config = dict(
    intermediate_size=768,
    hidden_act='gelu',
    positions='rope',
    rope_fraction=0.5,
    attn_scale=0.331,
    beta1=0.9,
    lr_head=0.0076,
    decay_shape='linear',
    final_lr_fraction=0.1,
    max_seq_len=2048,
    doc_mask=True,
    dataset='wikipedia_en',
)
Each number is 500 + 40 x the weight over the matrix's rms, rounded and kept within 0 to 999. Layers, rows and columns count from 0. Numbers have three digits each.

# o: layer 2 attention output (transposed), 288x192, rms 0.0709, rows 64-95, columns 0-191
# v: layer 2 attention value, 288x192, rms 0.0695, rows 65-95, columns 0-191
# q: layer 2 attention query, 288x192, rms 0.0762, rows 96-100, columns 0-191
# k: layer 2 attention key, 288x192, rms 0.075, rows 96-99, columns 0-191
o64:454515467515471453522482503540498576428558608508424509489514496470600449493495497530502540498507494548485596479509553582514519496466438538456524560517449469486581488515552518576533497495478512513488474534509514492470457536635439458568511482541516501550426483518503487476524462522450504459498445513505523568485476508485497533566544549509491533528540492469503505491515536534468526547451420495505454500477480483538509539505476468453456487527494471427486478556492548502442491565436529549531494426452544481482462457537530525510396482460473427537466507501521478470482479515507521541
v65:494522439562481502496476504530509484449525490500521479589479516487508510498594477489526482457453500483484462553475520454569483451539487477542446481558463516547460479494491414553544480466464547557517483479498413535460453410474542410424507479484421564489533483498470503433506486515540535460478485483517466476468499558442462536537513468476479498527510488547447460479451440527550506464459485480456460512535500515525515478475482516525478451437516427570490582451500416470484480497517417450654523449497359564445503520482505541551543540473510501484506487483461458489505498399433523546
o65:458570468564467473477496498545531590480484518501525514503475472481560481578486517549502547509428480523496463421546463519557500506464530523503553513550501488553473513507473533550523538468497478470486525463449397452514442526544518432449533523580506566523486514533514563511486527526542498453480491497520495419494523470511504486503511494460455529527546430374430500507424541556533448560482500426559507476497555453536476528403497512487465464449617500491480479480438486466523492502554453529515489464446519521447498557395499616497402524499536505471483469572482545510481535461487552486
v66:401490478552473482533484534539495545540543545503480461503435419415515473479503435490519472539458561502469497605458462437558487476527478469560477508509447471481434551493550412512590496583484562403465458523405468495449493427542523520485511487513505564457503587461444515465498463477499531419451405462523508481568519496514476505518449515479526443474504547617527454486453505505467512527423538483494515459490495442487487484564508526544537474463475552581484503437429379507480493491459488434525475470564479505541559497465547551435512544481467594533556488539459498526473519536449530562
o66:469514458517449485561520560512503481450545544449494474419453519507531477529491463457534563529423580520525465451511513509580483451457549477517463459552528481433421562486480465479492566490499460481500476471487503508496440522575400446532520543519519487427574534545383534476482535430501457491459452532480523462552501410561504516515548437489495456513506487490469500574481506544499498607481537434512463486474505444509576522462457521469466504448560595517533493513400552432492500509491480489472440485458533523517514431444501545458479540540483541512493499559472519520577574550530587449
v67:539530475417503445504544448460514472475505477480522506559610574452550519464472481528499481599514489530500485491446538565484556547518462520426524488527486526531446489560484525516453497542571493538483544504521460504505498429488428477494516644517471528536515414510512541483465477470516486481622516493471511456490451462503527491490530569480516515554512551409440441524490456540566490549553547522495529457410590483488545500457489507538489474473502489546489540490618530557553535513510423548331540473498428453493466503411574522498508432440462465512517529509492465484499563542511516512
o67:480470488457526490509556399502442484544545452539492525615501464460462511415480503474440475566579482487523491492478558577508513499550418550474490567508428518544450547514494554569492446527510494493473499460519485494483502444537532524471538534531459467473487535469569558465476436475474523512591520514432559439446441516529484519530517554497558483613528470562481506526478476506498496524468512514498530479438549460526547453469525500538479499495531446588448510508624487557621478475474466460443473507478408476533473566422565493440506394540480494501624581514476467419446499473415524506
v68:512498467480518530529493490518518493553515516499495536461500458460473427493525550544492528495553561525475565512504506462502415493492475504450504495478470496456403538505505469571497476517540460535504492438476560507524426582543553423548491481435492505482499525494450478486522561469469488465509471495486461564521399468447504448553468489540552473505502495594516495479489511503476505486518412543502490412565500419458499468420486574510506525454438498529498497537532405488498478506457447518558437514475476504497500522548497468386526470482485558454529461561468560513516579491583506507
o68:558528493447518575467513538581460446470550502495470506484469522470459486527487507568524499446470539530494509528504472428478449430497488476480459501449550516466441615450491457460523495489560510512503468492515470503503455556546513455498475474444453508489553446462480498487501513471517515506512480491469446434464428431490542467506480481457463438473496466474492521521424494483502496478502564474543498529513538407516507485505456551509558490538466534518513527494592525420519527433458505567527429492584496537539506509465447501550499509476531519444566481492456547517558495564494618455
v69:482470528484457476514518508445456519453513543494445464523470456516486641528436541498453438515551464470532538478426576456505495388523518605493539462500500522517498529515477557583519511496471498421513515492475516459579537511431555543398474539475498497472458475430438441455533461519490608475492503587504529471481540498514402488476523408477549476512432427514492484524461427447499464458438527474473524568490517516563457502538507524480570452468468437510476518509492590433472509469553453476443522447496522523504565489552522526542604585515511501609475507532439497449516570557550526480
o69:473483458527437471527537518521513474463558549491555513548547479498480582458477516454543448485536435549507537483499568485538454464558537586464508484487490500517496537465490494582514561466514473533451479553508509488580497545493548568400517492492433504497464524539398455509536476497507546574458500493488494474498529494458436562451553433583552574496506402491485483434500516484491454553467505490480506438479471508538492478536471492498473426514548506440540593505380570486470472478560430564440485465533500427488541547525540505491523535535526444514523531507506533561476606574514469507
v70:522539551509528486407537430543560503471549528496553516553551538517531463499484458517472525490477462461470446505538570571525473474483605505519448449562555504488503469501459551484458490581463511518490529465511567493452476508486568468431536522418510541486542459477469561492496501517494433515502466550457492468522520596471458429463457540536544507505508533408498535545523406483534493477538569543526523530486643579551569534430505417469487513523418519542521520444527406505462503497506501469479503421428513435493502499493545492552608524491541519530485511517545532526462535419506497422
o70:478509509516513465496526387482460556529475558549448539567487430556514468469514540500458498492503465475455486552504593534520456545499490534508542470488568501460468534517384528524495524500529437489467529436417494444434460487497535493416573460463550564505477525506519524495530503538446542517469466526423562469482505519486496457495479476425474531504562527476547477492545506497423555517518497531537488496502563525530485489473536444508505442566478516475548494459602446512437505502488471537511512536490487476480557439508534516472486601512500520518504569487486495570402514437462602524
v71:472492491490481514472535506432510503483509583512452502538520535482554489549416603465448522537523510424526527531447528450491512530458526481474482461463518498479563469517446540562499539406486488458425504520501413506489471519523522499502525448498530556549466444496487518475531545469470507459498434517529521470455615491528524528610488446491522579466481559477459535481533562472490510612493534474578457474444577466504484504486478497470459483508443489504476552531553461576455526445531410417377496458469533563491456510557496446524517420540492419529464497501364457528516437591506494470
o71:467538434504546512554483542430524527494549540484464572527563493443499526517422522513446454506567442466509460562569530513474436456455404487507433461557532592488586485434527453491413530487489515443433530529531487446469466531475518499473426419520485576483415522559459495556511484481394576492541485522466594495459523530525438570596492454489511584483487470474499477487557512442444554572452465538545566490544514489488463498497429518481511488472500429555462573540513450531552613486483483468495560496577438481526416510491516404552486514527484450514517473440407520530510538571565516424
v72:559467499438495486455522455400491522489468491498502457600511484485533579487495539455489467539482481498481464491442539513516521466600448526501605482496502492545587478534425543516417513562565523517499494568522479501528589493494367462508492548505526546509490454488529388559515463425434416498512617517492513508514509459457523533550505424451489573500518548527565445479573483492521474562472495525556407564432509515492482465450476475530549456453504438487498447600461521515491554567571409471445485494457523552491444496464478485459528467589495557506522513475499566496497423583421506364
o72:473509494466600486529540516503510470530557558512518521637504525514511505477502502489567433514578431453459510523442484494516564438618522452458514521449475489501547476477534465493499468473465547453493431509505499543470555469484515561460571526555476534493475524522494435524519487475509555487574579473467442532460585501517524549599476499486476506463565494496552484448448490506454456463455512550537500527543489475433492493472420479486563498501498465540435525561412541588500547535527470361515447539517488502441474500483494525439510457522482492568506537492479518499419451514435572454
v73:463476481500519492561522541504480495454509517517503553515493492493507460516447562545472558492555450563540533520469501498454447444490482429524512521537492479518518547481445441542533548563502529422463481500465479508585494418460454585570497513547496483512569518555504512470527517552561471489416443516485475474473535537466581556490480538517459440447510468433472480460555488539521535488507528514501511576536507448495508509551514505483540485534592425512506466486557510583535501447466483476486517454498516512535471537549469528486404523417451447467580509474550379514511470509596505548
o73:491499487510483501545521570481459520488542518486469487503506470495532544524515560583487565475450418547547530465566507508555513436468475439570502573570499468536486505538510494523505531556565511522474489541454524465578487459470473586586450564433481470522586522540491446506473517485471461543473530537469528464492490563523457545521522506574500460513472506415439501449553471518550533458440466567461579540517544485521513535513522524512492458489544433548494479526529406503512485538413509451497529474473544545518505531572536477447440523499534493488525510550506405444549530507548481490
v74:599517463483522499520558513536525493515529470492511514471488477542522440513510474423524510460494492483568445510517501575454529510517528521405501522569411448569518540472481558460519527530461582475449488554497457468627520513552520527513496530472391547469446538492501444516484500516470509450495515493528553468544568540477488510544545491482558339532553477597545480433523533642549487445477454505499506420498399517502527519541488520535615496473550478568463482451496417429432465628537580506563466530551492602558433456463579533462481518497546534446439536413429541499487555557559520500
o74:598561439521536497568564516507541403480510552498593442503583483528478478504547557419540539465454508466537458461463428483489431540507561469455487519579489388591462561367482482464514501547468517490538436485448472524587519489470557495502381552519462511478515513448490570561450470560474497424533557496603491502579553491467508482535599526462525429544574515497485539493401534585545504529445522467532506393538482538505572521441466561473598465453492485537532496476488481449499395565537569448455495544521482534452497382538525513446469480532610517503457528511505471545436558466513538517
v75:516478464490516504458521506544525540609514490508461498507471473548467467479491501513463488553474480510481544426482511467502530446559431546475505512484449483471527488520542510557493487479494569581580518383494536479541517518559434476524538450494510525530522570462494517525575567488459495456506497514499469529464512508457523472444528508531517510588504456503539486489419499438477516442472493517483555500504473602527497433523509615491521500525447488456577477468498490437449499536530516457539471550504452508545547543497461483390435503450526589517531461505489527458464527533540497392
o75:434505511515484509526467481507482468507516482514498501482498502563443501432527480554518497497473472555492535450492511479517581448465499494515495449430568447439522565443498399542562490513499502583576435459514471574505485515474540550515583434475481495578519481443505488535486550497555451458554498518501463512419511459398516506493552494506553442517524506472535543522449548495505477465548555462542512542478481529533459453532473575543601494556438482467567567506431553439472523515543527460472437582477402484475527509516496550453490492439436541444499439470462554545463550550485479515
v76:503488516531507496503480532557410518581513484493443559476487475479503505500579438495483619549493540439436504524415522550478532493525507447551476543493518505458420494535506533535510529500506427405582490439567613500447572502484423512493518434496492583525533432526499496487581486480523460553498485556504581521561596492541557487479492453528530457480464532463406533518500520482507521552503516530469432544533445506513533493459522514464510493536550526500512453485433574469592496473467536507525548448475646511501521485532543503484571442543525535587501476576521504527485407560537496506
o76:517503513599495502526483509477485496564506505517497548492457515440571608465567474518495450484463475531413503499436567523506459521522417390534500546419484538436502530503497494528540569513516440496516445547535583501462515484419426500457533464424477516473494421514530422498544515564530500547515396592472510441492519496475488449548480442505467491535446516517528528520510490482461483567446501474447490536548420559420500614512500443520459515459552528524515475531478562432573537515453544463488522482497521485562491450585541531599604557500453523503466445596492516544513431549548566539
v77:452489492475478506522551548504481534455523524506555400495524547463496479541419510514516526552614461513553446471525488501543514538458488492511518492559452437507465493457478496459504493543543557475428445546512501503544434441511492517471470495428501451458514527494490528516464549566468404493466495581481443501498486539485567502530490530471478508497510537475469496528529542451442547463528565462527509504463549454559589475447504510506471485505429464441472522471453561489468521477504550500544504463397514514582457478477547500470418459449489519549447530480512498463512499472550498520
o77:468499422544467554556522551494411493489597561506517439505480473478548532507501524473483540457555516455455477428538506502481529546460445536548503498531519504476449449464567487493508498489506516525499526515495495486473447485471504536513497491502518482474547544535486541538530482553417473514523557487491453545540515472442539530559516523506516475537479508458474463489551471492481570448516436553484498543492520487563547511484486523542541443544483528466506528503509534522414413453494513530576580485471513526498482481536548553413461546498429513552529567463467511531440525495495412489
v78:490541511528564522485482481435522447426520495494499499529534500518534585488545527521519533494436472468509474514500479554477557467380456480492477485573434494523560458580491573479532492442460476576485540476444551463487499519368566387522502490512451551513588431534475561431449514530438492452532530485499581514452437472546519452471521468480540509503461504524543551485482448535522463480528507517537374482472454475469444507512493560477445539550565500445501520530569560454470502490485420479504438443477458505561464557466518511456573513527568478530554497529497545483499579539558514472
o78:524516509504558563451516481463477545499528546492509498571631458458479565474522496511499479481479465438494495523492497528496439505475557505455549532545412453511542504470469507477508482478561442476573534518434504509440466460497549416506563499491491532582469469538585605430471459513493486469526536439530513485455446503514441495555557507481547531473498488485612563563481470507506397487469532597576540483466510465458434463571481432491508540489552489466486536556529557474484519477516463492560391486547469523499476547526493500609509506500550452511569507526467518500487596474553484482
v79:572520507461508509448538460541553490519493477491490538477465521567520459531549426448509529503457517471497451493513578573472476440479463505476517407531465543503522551470529464459467514507478556533602581493493497492526471490465477515558547497530437492493489422453542500497478528552508450481551487529487535522477443452494468563411505576514524490521486525442501532471537528517507526472479474549516436475477491550533469522483522516587471496449463540459457533443593557536486473560426525526546467518583540490498465501426466497483546490547461477529429478557510573558478576433461472441
o79:562486485432514530497568416497493513542437469525539518462529494524531471511468412483553397504505510457412454562508521497461478540446441468507555481493478497509454581510480485498552494447537489487505481473519491482556523477468497514502517462474549548545527460440504479490439508565519510437521512490469512503430494569519460443467505520483533510509533557515553526439453576532520478475533564462586460483409481571553495489526546488515479409454518565550474506540595543521489494586428471490497459539540477452474514506466489532535514501490482518565484446541488440556486468365474436465
v80:511498538528473519414524476578577509466500556494455555491530526512470537476527462501486549470480549490548450528505491519464505437422508472501489472476461519522509517458534506479497533525489511514568501526559577489517474478563485508464536435514473506506438489578527587483493510537542539476509544479514432530528514509528544536556479570517501426467557556509498526545499489508446480439592495552480548479508425528474486498502484598524488526528554517490514513511418491445525513497438488504539488517571557397547471448536457460437565477573493433415424514525528469505490486482552469492
o80:554504508509534494480547442446490477461424514495485449430518434462509516465493419519514518517453552474497444561496523459465566524420462391537546535444478497561506579459451460425499520542452487451524540516579520463505515444489530528542490487499498513440523514492551541499586494497487485496483477495505469468546521487484546442531496525535471493455527484482548523542507517472519482492551495487520507510473467496520505449519594473551446510549529475487524510525505421413466511491488494495538547502494501464536486477559455456494574507495456520517393475520517478514545411435520410519
v81:474523485541475491518467533536516426467485541490534527645510566524480474447561517623536477451439457554569473467518493480458494505541448496533546454529482502493424528525519536539505487497502505555505448454442447515525419474490430477581532503476530505545529498553495503508519443553574474466503513523493586512493479497564487558455519532521531466520495471502527456510443516585538550519524571499509489486445582462477474485526519558575553544491540488546529512511445493587530479392525533538407476556616557432406542568497446507367525513536520470547514475526419481575484441466520475329
o81:455493475413447500499483570453483552461487556478413519492472485543405490488537491561509513542482483539533516427463593482433614493539501550519508540498450564491503567552479525441558477552436498514493461495514439534533439478468491508500535459428481562512520492539462554405444523508529461533499522576512616447507470526574519410479537562565534476551521562504540535442475505560492475486496519558536497546448499535505481536458558517529426561486525552500479488553501510531482534493532498483485457550556497484484437563486472464479526542516500490472513527454471502423575453470534416493
v82:436471516479476499463530461537377514430529509496491472532482451547515446504484552608492467527558505507505515506501548362518481588471594445505575514408464504404540531561480537528472552493501542549426453445538546491570530464442491554511471536596544598527498469490538409513525444495506618505444476520434505536544536457478536536609459542411615524492539473485575458440544504538526522407482432493500450515533532499446505511418492441518521531474502503464508462507491455536434519538477520457538511545443420509522468557504474495485489488544593495469458501533522493569482482576486491471
o82:443508447509485480475520514460457495445552537533595483456579536504476439514518562580527591502480496521541497594464486441514480555520518425513533492534468603488524539505548454455434615527511580581523419439491493540564524423433493552539457469547424565405494475545444450522524484400470575573457535532489530537486492438542531509504435487420482550495557532522570491425511522495482533426558493535416603466529512469413456497448487457403517462439487500495473553549542523466483520525427511510483429539489428578436543582519433544521459519468510571492475596533513520549492483492505522464
v83:482483437469486480556482491472418553506486496506470533495521508507502462488545515551499494581552445485482593433520435445529494487554465546519495514548432500506491514473524481536454512523529464461456485433431571530488621472534531537484483472454498486555483496445528428507520553521592543475517556491531480496479423477461537529518479475511474526494578486491477512510553506546523485500528509463575493479527518455515499516548488454471475442480471492541421536468566563491479510449509507574540526484510525603476488506549543490509534512534494557544541526532420528492523473488520508557
o83:549533419414499498569456523505518491473507463515506467604489508450480512477541557522553537494496475522434497435534444503506527497555491537566492498523542551494497474452546509498535594561450479539456496515478532515494578500486455540526526509477463451584532482477505490563513537537502507539519518501542428511453439507455524557530436454447488539556568437548477464478442543503522472566525503408484526534513558457525549524544464449509478440452475567571484528458511532466494530490528527548462545460575496502538492557527463514510456488535497525500531461462453471523543514497480544476
v84:595504520531516498459477443545529517563502461524477509507512502491458479481543419495505495461432479539490541513547528500464501498493435494509550490488494447453492527495502524517524473488483451550568506520506544471478479485606499495405492477496472458483507520541480509454503528471425459558450466510517413522576483460500438492514466584532487476526496550563533501549440497551524539428524475488421546497542409539533457510467485571508460520528543455526508601485432487503483469551468518473502501455511496474550494489491540542452565482464497543443471544505481559495494495530399504561
o84:582561514497472475498496456530498512502494542550508469493462519490561507461508472505459528482428499523484519521480489510488448525481470438465534466506495434492487559495483503506557497496521499521528531517536523495465416517598505495423551493539542438484477547473466559516547558467495515483478461519548401568457463464505474441507481491514510465439526500511533537514433509570530518501522543472515456477560494527485509503478533591494466556535481457504462543477436485483487464514505511482490480550488476521500494462466464499513495499515434501519495478546520543501482452532433579522
v85:488521544475505513443556474524535427488476437487477529492534501553414519491593536513514511400446421455475547534482532497417544528533535538468479460572445516529491470536454546481483495469512571511503471591499616471559508477521501521472495546508576412514564542594495521509544455493579481510507483524446421463533472514518491498514535443551520579537530488449528469522586478541500444533582507519550387496501493511536482469499497533469477569467588368480487540476519474535551509460476471547538537458525543441617511467532502468524522558558507576451400517511545566545487511520577496474
o85:523486526392578507468599447486486470564440536455409462523541417509471517536501552546460554487511431528472525556460508449465573575537539527471518521487463523511515557543486476482612495493442480456528449550478514511534536391470510531473464484526492539511501548438470565502544491491481508513503488451553488510463542527471412465474496541584572544487470532498528455479537440558422490506483513541536441535549550540563466547519458494540502505435526411485452469457535456452509467485498491532591514537476481493555517461626507493606476494495519477514472462510577488485475462456464485491
v86:555497543541528536477563506490453480476479493534496461427563508493458538540529483468498426485458473465525599504479546527496482453477409456484460419512508502500518512452479521547430467520548539550593563525582590523472516503444523473483454546550536447483482495523482489564491567548454443512535412555512617545479443453555490426506481464520508494473441499539427574492537472520427509417506501535472481573497456495528523483525465485494450550518529507406539482516451506450484498494458493488472545492491456494546481511386508523591401493497473451438514503484519544459499508473405496469
o86:519548540535503530451564394479432478511420505556516457516565548501558448548553446492463471464574450575488506579527453566484417498501429588478535426479521510497529438524509443554559391473486553457549539532532509561527451462445556494535496485518565450505441484600534524530498534516480462525516441420446482514490513499517477514502460527580476473420467505526519472430478490530476525419511505609479509502482468487497472464561481479506490531575556515504527473501479598494477476585498513496545512496493552450500486517471497524540488489513504462515494491526510462501493521502479460441
v87:430502495543459506564497516481517417510501551495531467578493458521481451505488421442475426550556535472472457542455479501522501596593513497533520486527463489528492564498549511541464476550449568436554416488482523496523411507524490557503527604543533530464528506533479586484581464471478544603377488531546545493541505574438532549576469488521508482442450618540469428476525531522502532454466517425572488424488405458526498502416499496545398474499527486514481467524492433566562480519512516467540491465419536464402470502508588478529456515544555573468459532548424441532494456483515499419
o87:465531472446505519557473562529517510573563506520509472480465531509469478572536503458509538521511476555494468558552510460440536519539468504523530548513502574477480525479552495535382514512499546417574445494567421503499417467538497510445496504551557602458529521484439507495522438463396558586469496621582496473518483532509510544491405443472502456477512540464430496546501546604463521466472461482609477522501429502590539570459501490470441533515555502449503431504448571480523561504527550466468532432515558538433561368546643477516429571552510548475430535597415513482493480475492558454
v88:489490472561501501456481428574534519516509541486511555529587482491489491500488463488578506510505506537468535504435419547502519481463518557469447508427418563499499514546579478489438548484494501506561482486521519510520501499630575478517521458512463515507435438477516558572481567497496562468500520494487495518503520524532547425569506532500386436481517461550516491521507474499465496485553518552532522517469455416452520524606502493499478511470553529489494532577440460496476491473491561475462505509514527446505517499463551456470457451434490460460540511518550440519488426503456498573
o88:482518474457522474396459436468489474514468491565513438453489487487437508529428452481465496594478567467528522487490495465513485514383450487553490492435495526516522458487455468451494554549497441499509554469456476448523524471514510504543524551458488463478540445498543512521568535455502488517493519495518524490539532437517552469521499512509441432489454476563504503547471532448480479519554464430452502490423492448517567483561544510499499461502540439581520500537493495468492532575527559456444544487486507496510475489500513386495526466440473567458519508494488497489574434512525538517
v89:451516467583472513420451507579537471481512497490479469466582474456428489422583544562522526516405489511393476525549541546480513448510488437488488461524398513501451503505524511534530506506459548526540430488372419501478518440538473495449522507476481571468512496527447515553508530463507473497494432524472428503523472540517469478477532567474507438524512561526414521555504391537434543550547592475447541511476485508489593478499472469520450509524501479520459565474510557572507468495502539496579485540503497439496544490445452533461561434466463500437503534498460554510523518485443502540
o89:474500463452439499407552480541503475522474538460489462472528525412519517440510474559522508551431508510457476450552472559440505518466448489511539477498512535444484591482442606484537542451424501515551542460404519479456494483523411510475542556546475519495560528565482561465539578472406459468507408543501494477500494521501508442525547487566448465593508522469422504573464430506471490495514502497474482517385492470528483519406486540495402501506535508469503502474539464487487416559562528464501552570412469489488524463441470478505501515523460463492529459470484531472504508462507436499
v90:487505427479506494495513468510511500471512565473503480524499553501551488484468475533443521503523509490510508458458521512444567535508483563424465486520488499467533486563548490456516509519519529427492514484528476530414504501541483457537463553499523514509529465558520482552514529569590498513398493501460479515524478443476483409555528557533468424548521502529469513529539508461483522435524520507501497555504502486506522494525504451451526509527526452463576507465496488492512487430453491547508555471536411453500589466525548529509407537477481439510514470559576498502450610477555493473
o90:499486506458480467489487424471495459439503513526498511474444463444522531531517492496427483552517515524506471532482520468546568546537499542476527480475486518501537537517507507507557458515529481497486507489499502459463510467440566454573494450457527561503558526469550501500520503518505471564457500485482508479514467419461477506540506532509492446533443486515519464511545499456568528508472473508426561554431539529504500540575464532559502483470499463558482476500526550474553490505477548565441473451457437488481542520535505518442434532563498550481491476480609435478533539496466439489
v91:498499489522503525567468487462506480509504562508519508497542424530457538480564433534502506571509470469558515508429462487451485534547519461579438515464563472528464509563558552534495499513521462502535473496447490480479418407442505517401490563484555573488500509486514562445536551438524476533626479526488505507527533452538521464535535532511488441462528443505546510439459524544455529573422514462480483505509570511522542484498480440464496561461564480581486478525494513504541542515512514429441453509570436514575524517470463509437562527526404589487486494508525445515503497570532506460
o91:474462534529490537502517518453502452474550488456459532479477529524451478495550442508498490524418541522636549451442518499450454516493519521537550496509484541512499492538486471514486524489443495451477481518463474482580438515470510528491555513471479522421563497534516494419541544427497468560529428502472539500504454496530430494436477535535534503527484475449510479538504433590479428566480604508466521512511530541568599524434492449472486582519550452500526522485597553561517519516568481397500479458426457496498452499557452477542586417525475524503475504547503523491457566581512504451
v92:460492583430459485446493515487481507518521539533528498513502464472517453430511403477432593568376565545625540486529493544520567496532575490517530472463507490465590491485536466456449547548520586507552517568550498510548547501492582498507520508399456492512506479538458444578474517479491489503448523533544541499539619493499552553439492568530530621473553535553424554500555527470553499530483450498528574540407511476504440455523465507475483523541460562527486446513500473467473509521530492506427487554521503506519561439563433521507535556589473523483460520492551524527480438554514503510
o92:517456531547443476558505525462551473484549500497563474608463485485521443445523437464509519486433556468602517563560547561532593496529465488444579473494562456478502472542481508537453515534499561480516477505517583548490542436432542462526555522479504496508513595569462480537467479473443523429477516485488524552547613513499511466526553494445513530449573533611464496483545444405455513489509455537582491580501476479520444482501436538508447532504448554602487580487555512500515605560524517485496526481573436453475475365523483503512520499433477487592418470483528510515503432530456541506
v93:380512548492542532598483546541525558581510562517526503464483540546536561518508547492532603526495441472402482509585451573496475531482469536538507517508470509441478459484458508410474499520524530448524505512497525477507467531456426520549498512456434602563520454542478442474415547478525421429535532557474580516536472458520591405487520445532512368434458492452489566577522514484476475460496442512488441529455440497481568454519489521505580517475516543430409489499447593441493474511439562541428437489486588510530563459504427472556477431522504483588511503487499455515526483495533469522
o93:535475519516521514579496500557493502589480528470542553428529541498560546528530544453535421535460472452436530492494545531411524498529410504520431534498498503464477467418502482446548489470458494528467605533475583471535467462441546485442530552423396527535528456557525507415496488556574436469468508465486470453505531529486547441546584463491475418486435468534531522594588441479461480471451456569406476513451432561447560499488508426497595468507462574510472503557538593464516462499443526517532466463527498463543468431623459511537531476418431494526515520500498457468548484483550408528
v94:502496501497477513494472459460568579554524504482477530482546512487487513533488526556465594488479622484462453519481539516490467425517449421540550507534442499504505469527537471506486458552450481488516488515527512493599513512527460489588514559562525543522570529553448464479517523485448490488515501466549440508445498448492426523516522549458501542444455500584427420472512555497401485522525488508496499469555483495483414527533549549427527472448517560486475492432502472545461499583483587517522584519505530508514534526507449499401554595521532443435521467504463397506471446516422519585
o94:471515545477456517456444452509575520493464443487512526518476496532476531533454494487478470531406551469460523540534567452493413454513457395477524478510467466473438558481545504493412459502477516456513463485544498526521475514510472506552491508537558525542601538543518412456541463439515428420524513533520446495504528485488459529510546475421484501405455511475467527492475571581493428563545526477525488427537515481423433485418472561471491502439504536532418467526495471474481492568412506496486506493469566438586531547534417477510541511537526455433530550536526507416546527555519572515
v95:493515519495445489514479495530459464479513525517536445506508507532489485542426447538485540488452558488510516534470503528466545586470491435509524460441488531535593452533528491566508498424523568499447559580500459483467470452505478515538501532476525522496445515509520487469520470453535493451423566513512522519478570405562465557531508511485559608510486467470529432466501525444508479540437468467522507484422497459501493491416486541466435497447487413506484537534534465430557497509530422591461524500551526392513512509438458504528517457520497527499450530572474537439510438527492481519
o95:472455529479488484518450501521481435486523533487447528450477480545527514536447469527434492526506513495543468520531531576485508526465552438486478489439470556556537520476601535506501463486513494465456500551513556602474462447443508530394431445562496542462429542491503538535492454426517484454507554421474526583473559496503491534460471544507517534547496523500521518513527527451441521524478522489576507462493498498511516481486545534480398523445565478530435539491544570498508530489562465524466480481506463465474533542455527508585517444495523473524452475566462531398511452516465467444
q96:539515581467506509591502449581532493579554428438480530482471459467505511482473515504482463472505496514514452453526526477506436522499500511555436475555498535539528484493521493489562453482487558541557470487514479516529566489497490527548523509560560525494555532493489481538491460472470504531597545541517568451446501478583523520525573582520455525450539449474482461507509536477462471544453486555461466487582479528495497493446510504530499499487543489570515516559546470512548471504494514523467475490564479464524522486530548502461532453459449495498546519442527473489462478533528513531
k96:512452581482611511470479547509451499529514585505489429535523497546538477539510463429465522446519441483520534393477447515518485511572511507502560502505411427510599507545518516508469532484459524511410470473563512488503494590584511503483451430464461420532477436493562493487462465490446438526496481567435488469548491518570462518412434480578497518509452561479503492525495525534450466471402484466441475486533446525493465552432423486528452465562457493516510522403527534479420500503516523501510482522476556463437527551483500499510459495530564503509457470506470450484433533457465549441
q97:509514496375343576536521451581493500517419567459470450515478539503489475511463533412570490454482491487490513475475537531422510486549574560545481522509563502531465497465512440482512474470535526458564554491561486556550538555502544622478516504558588484466532533436434529489491545480463567551495506471445493507496508458483480530411499480542535519434472494479518409482395507449500530530451500492419517513518529553462539581444401413486529506451556501562452469505545517466517451452505534450474524540519455503455500544577477489621558479399507542571495476469509444452460587475500512571
k97:487453553576584438485448514483521587544540543545475501509510424483528524450550448515510525499414485492495608489574513526508485525582509597463544534586542407538521541522475551463451548505526576461513498519568524532507519506497536407513457522512505401482520541488565533445450437501447397511505527584480575451524510514533442533515541480569503490597481602485507588509479491464441436446490502474423448505513442520569425546418431543534491487526440444442461473481523484506409450535501503587499545510485519547543535530383479527520486448566536460493534464498460517472451522459482563456
q98:421466522466509538472457497536464480581526488497513449554459491472486520509532490489477511484446494528493492459495425453490526446473545468536499500560468481426484472467508465545545485536509486543483526407489521550488519515520483478632491453542489525520508505465513483485504458501536532558490554497452400495558510436520527517482482505546549526473498504504544467464459469530508544555510438515448473526575484468468518492426493472471515505444573472507456488477523533491504506471538535495546523560527492530459582538480505457534551494469524509560441484532500501506477557465451503560
k98:534508501474575494524496473514533511559501470508545506488489513518520488528491551481463517435572477454525482571448535504514543498519489541515496511449496521519556501551495502517510490531507491453489493525617527522517474507525447482484502482479478493528491495459555514516529556492544439512549494512544540479485495540491472495519485475478557418493487485513485505549519508474460492487520444515492493493485546467509469502420488489538538514494443473404497498519499477478524500505535471504488489539480501556472534543454545472462536454573511495529458496511455543493516514545525482468
q99:602498511541468499590546548516478475446523538446503528446507551517497521462505544471515539526562514518470499556548500587486474538433517498447523482436530516561504563494568440494534477491425505465521491470457467439535501490461532546444484569510472430516491482519568501519457501551481455499433483559550591483482469524512482490471540509462438503548503451533423535506541462451486471504528479507512537480468529540567501486535556511484475545531457555488557523481490543520470466569493502478505463448478478397521502514527467559485390542551501504464525572566454481571567480525505463487
k99:480503474493450496511498528477434503430493496487464544546501444472508434463466508473545482554504547482524532492548470514518499558471493517476512538543512497510478515460554544527517428526490530473492508488450461453528525513449551555490483500460504489473472518512456576457492511545515516446473506469529460510493495477508501500465528540496484551537485504501501481401515524544479465510509526480493480516548466528551525492519531508470488495521555539532531535480504503509454496526485544496572473444524501473502505494557481508514486567432485540435495519493485435512496462483440483462
q100:516490524559515431482516520510548473438481550455532555489526440476489487441463530532489520478546488535476528575540534505551463474490534519459448523461512463568496561474571427522508462494469502495490527461489476418465523469512561504457410528457490516510478484496536480509447550519545558413553406559509492482520447564553401525476601530403479558597518545516480525469556523450520469449539571539483578518475575515527482487517562475543519560524455496492547501502434516480451499476489493475540467458486446420492533507506460623518406540553533570372502593558422515584554470490459465500